{"n_layer": 10, "head_dim": 64, "norm": "rmsnorm", "norm_place": "peri", "bias": "none", "parallel_block": false, "extras": ["capped logits"], "init": "normal", "init_std_up": 0.0526, "init_std_down": 0.0118, "beta2": 0.99, "grad_clip": 1.0, "warmup_steps": 320, "batch_tokens": 32768, "train_tokens": 114700000}
Each number is 128 + 32 x the weight over its row's rms, rounded and kept within 0 to 255. Layers, rows and columns count from 0. The size above them is the row's rms in percent of the matrix's.

# layer 2 MLP down (transposed), 512x96, rms 0.139, rows 348-354, columns 0-95
size [101 104  99 103  92  98 100]
[[126  48 126 162 146 168 185  86 140 119 194 152 114 114  93  56 110  97 160 162 133 180 103  82  85 143 132 219 119 131 134 126 155 131 122 107 124 111 119 129 143 135 139  91 133 123 139 136 133 139 145  91 114  84 138 118  81 104 121 131 148 162  91  80 177 161 153  57  94  98 124 131 173 108 137 132 147 144 156 113  87 164 142 130 102 129 103 151 108 161 163  28 159 168 101 116]
 [148 167 107 151 121 136 128 129 152 135 128 169 121  87 155 143 167 108 109 146 140 129  22 184 100  98 109 171 138 131 104 116 193 143 150 119 146 158 110 131 155 189 167 177 191 104 126 133  87 172 111  89 117 107 129 166 132 210 115 126 107 156 121 147 154 135 118 128 136 181 144 143  97 171 102 102 129  93 132 146 105 146 162 112 207 128 115  82 127  49 135 116  97 185  91 130]
 [ 99 135 123 139 183 156 224 153 129 147  91 146 138 103  67 149 163 126 163 174 132  43 137 109 122 115 100 145 125 105 129 109 128 159 135 184 153 101 135 201 149  82 178 166 112 108 120 125  96 147 110 157  78  93 137 163 123 125 140 139  69 130 192 142  93 136 140 127 158 167 130 151  90 151  81 153  50 156 140 111 143  82 128 189 100 122 111 160 125 136  83 139 110 140 106 152]
 [100 116 157  53 118 226 129 115  93 152 152 204 120 143 117 143 106 105 114 130 156 138 134 193  97 125  73 141 111 142 144 160 150 166 144  90 131 113 165 155 143 120 149 106 135  97 112 145 143  94 168  97 171 100  72  71 174 108 110 164 184 153 106 101 138 140 162 152 140 151 175  79 109 140 126 125 135 190 133 175 157 117 114 139 109 126 160 201 163 148 114 109 136  76  81 134]
 [123 190 158 135  98 153  97 112 105 181 158 123 128 134 147 127 175 125 101 139 148 194 147 124 147  66 105 136 177 159 115 102  83 109  83 186 129 119 143  95 145 161 108  85 120 156  90 113 148 130 110 114 146  83 145 195  78 184  75  97 170 157  78 181 143 134 159 157 111 119 119 158 137 145 103 151 117 114 112 150 130 143 198 157 197 139 140 182 103 180 101 103 138 108  80 155]
 [182 118 100 167  97  93 118 165 149 128 143 212  75 175  74 195 130  84 154 116 126 128 110 125 151  96 140 148 136 102  98 106 128  86 103 105 144 101 177 158 117 116 141  88 158 132 132 127 188 137 215 141  92 188 141 146 132 153  99 103 127 196 121 166  85 169  88 101 131 108 110 137 140 117  99 124 162 123 138 138  93 114 125 124  97 147 170  95  82  61 175 101 126 133  88 152]
 [187 105 154 110 152 157  52 122 132  86 126 156 142  97 139  81 164  61  80 141  94 132 127 159 132 144 101 157  97 148 137 147 163 161 159 101 114 138 140  50 110 109 171 110 144 160 129 154 196  99 117  81 102 127  78 152 157 198 143 160 104 101 136 133  52  67 137 142 121 117 103 132 111 120 140 112 141 138 128  80 144  94 158 111 155 112 147 179 138 114 186 139  89  76 110  88]]
# layer 2 MLP up, 512x96, rms 0.161, rows 349-355, columns 0-95
size [ 95 101  97  93  97  99 101]
[[ 64 101  86 226 139 102 132 138  94 132 143 168  67 129 106 153 100 172 113 154  99  87 155  95 157 169 148  90  74 137 146 156  92 132  75 152 170 100 138 136  88 128 104  92 108 153  83 139 187 116  63 118 158 123 154  93 147 122  87 142 122 156 106  99 123 131 105 173 165 130 157 112 108 114  87 159 163 128 113 154 116 134 169 178 110 143  82 137 114 173  84 125  59  95 141 112]
 [162 105 165 107  91  92  96 112 111  85  97 126  84 125 146 101 116 135 123 136  81 180 157 123 152  54 114 107 101 102 108 126  80 138 103  82 105 132 128  98 118 139  71 166 157 146 122 127 151 150 118  76 163 115 136  51 155 114  96 180 102 111 161 204 152 127 107 141  74 147 110  79 126  83 124  66 136  76  96 143  78 131 181 102 120 163 118  98  88  99 116 175 133 138 187 131]
 [175 150 100 139 134  80  79 122 170  93  78  68  88 113 114 105 133 164 120 133  95 186 152  99 145 152 112 132 139 158 149 107 103 131 165 131 153  88 168 121 109 156  29 117 126 172 144  66 135 178  94 156 133 136 197 119  92 134  96 118 137 158 117 183 144 120 113 148 117 120  98 143 126 186 176 149  98  66 145 138  51 131 125 106 145 200 121 128 121 139  86 111 123 159 143 139]
 [ 90 130  84 177 104 105 117 124 121  72  95 103  66  94 116 134  87  97 183 122  98  97 157 149 134 169 141 125 190  78 138 143 134 116 147 143 112 131 163 125 165 117 150 134 171  98 126 111  91 175 192 129 136  70 138 118 155  64 170 132 141 112 162  83 133  99 142 117 155 136 162 134 156 145 146  98 195 132 106 111 102 156 115 127 136 100  97  39 132  80 212 129 182 133 154 126]
 [113  73  98 135 124  84 122 111  78 110 100 106 118  78 142  95 178 122  95 130 154  80 164 206 156 110  86 186 117 158 162 133 126 122 159 156 156 135 125  51 171 176  94 179  82  87 146  90 111 131  67 160 192  82 148 124 129 132 134 122  64  91 115 124 148 139 135 134 174 110 100  99 114 184 104 126 145 133 138 166 101 125 152 121 167 145 104 127  90 146 123 163 145  98 186 140]
 [101 134 149 159  86 122 138 112 114 140  96  82 153 102  89 177 167 199 111 105 133 199 128 113 136  84  30 104 143  93 153 146 117  92 103 108 113 150  85 190  99 147 103 143  83  80 113  75 118  88 123 160 149 139 205 128 104  95  97 129 114 134 128 145 194 192 143 106 125 137 146  97 118 139 144 151 128 126 120 169 147 158  89 143 150 132 105 110 117 117  65 117 195 121 148 139]
 [108 156  97 112  77 131 174 108  87  94 118  68 101  90 128 155 166  93 161 158 158 105 140 114 138 155 107 151 138 119 145 141  39 114 181 100 109 183 147 113 113 164  94 146 145 127 115 159 159  60  92  67  97 151 101 157 100 150  88 135 132 116 149 117 125  95 187 135 140 124 128  45 130 155 131 140 108  52  97 162 133 147 135 156 135 157  70 146  89 115  94 137 179  78 146 114]]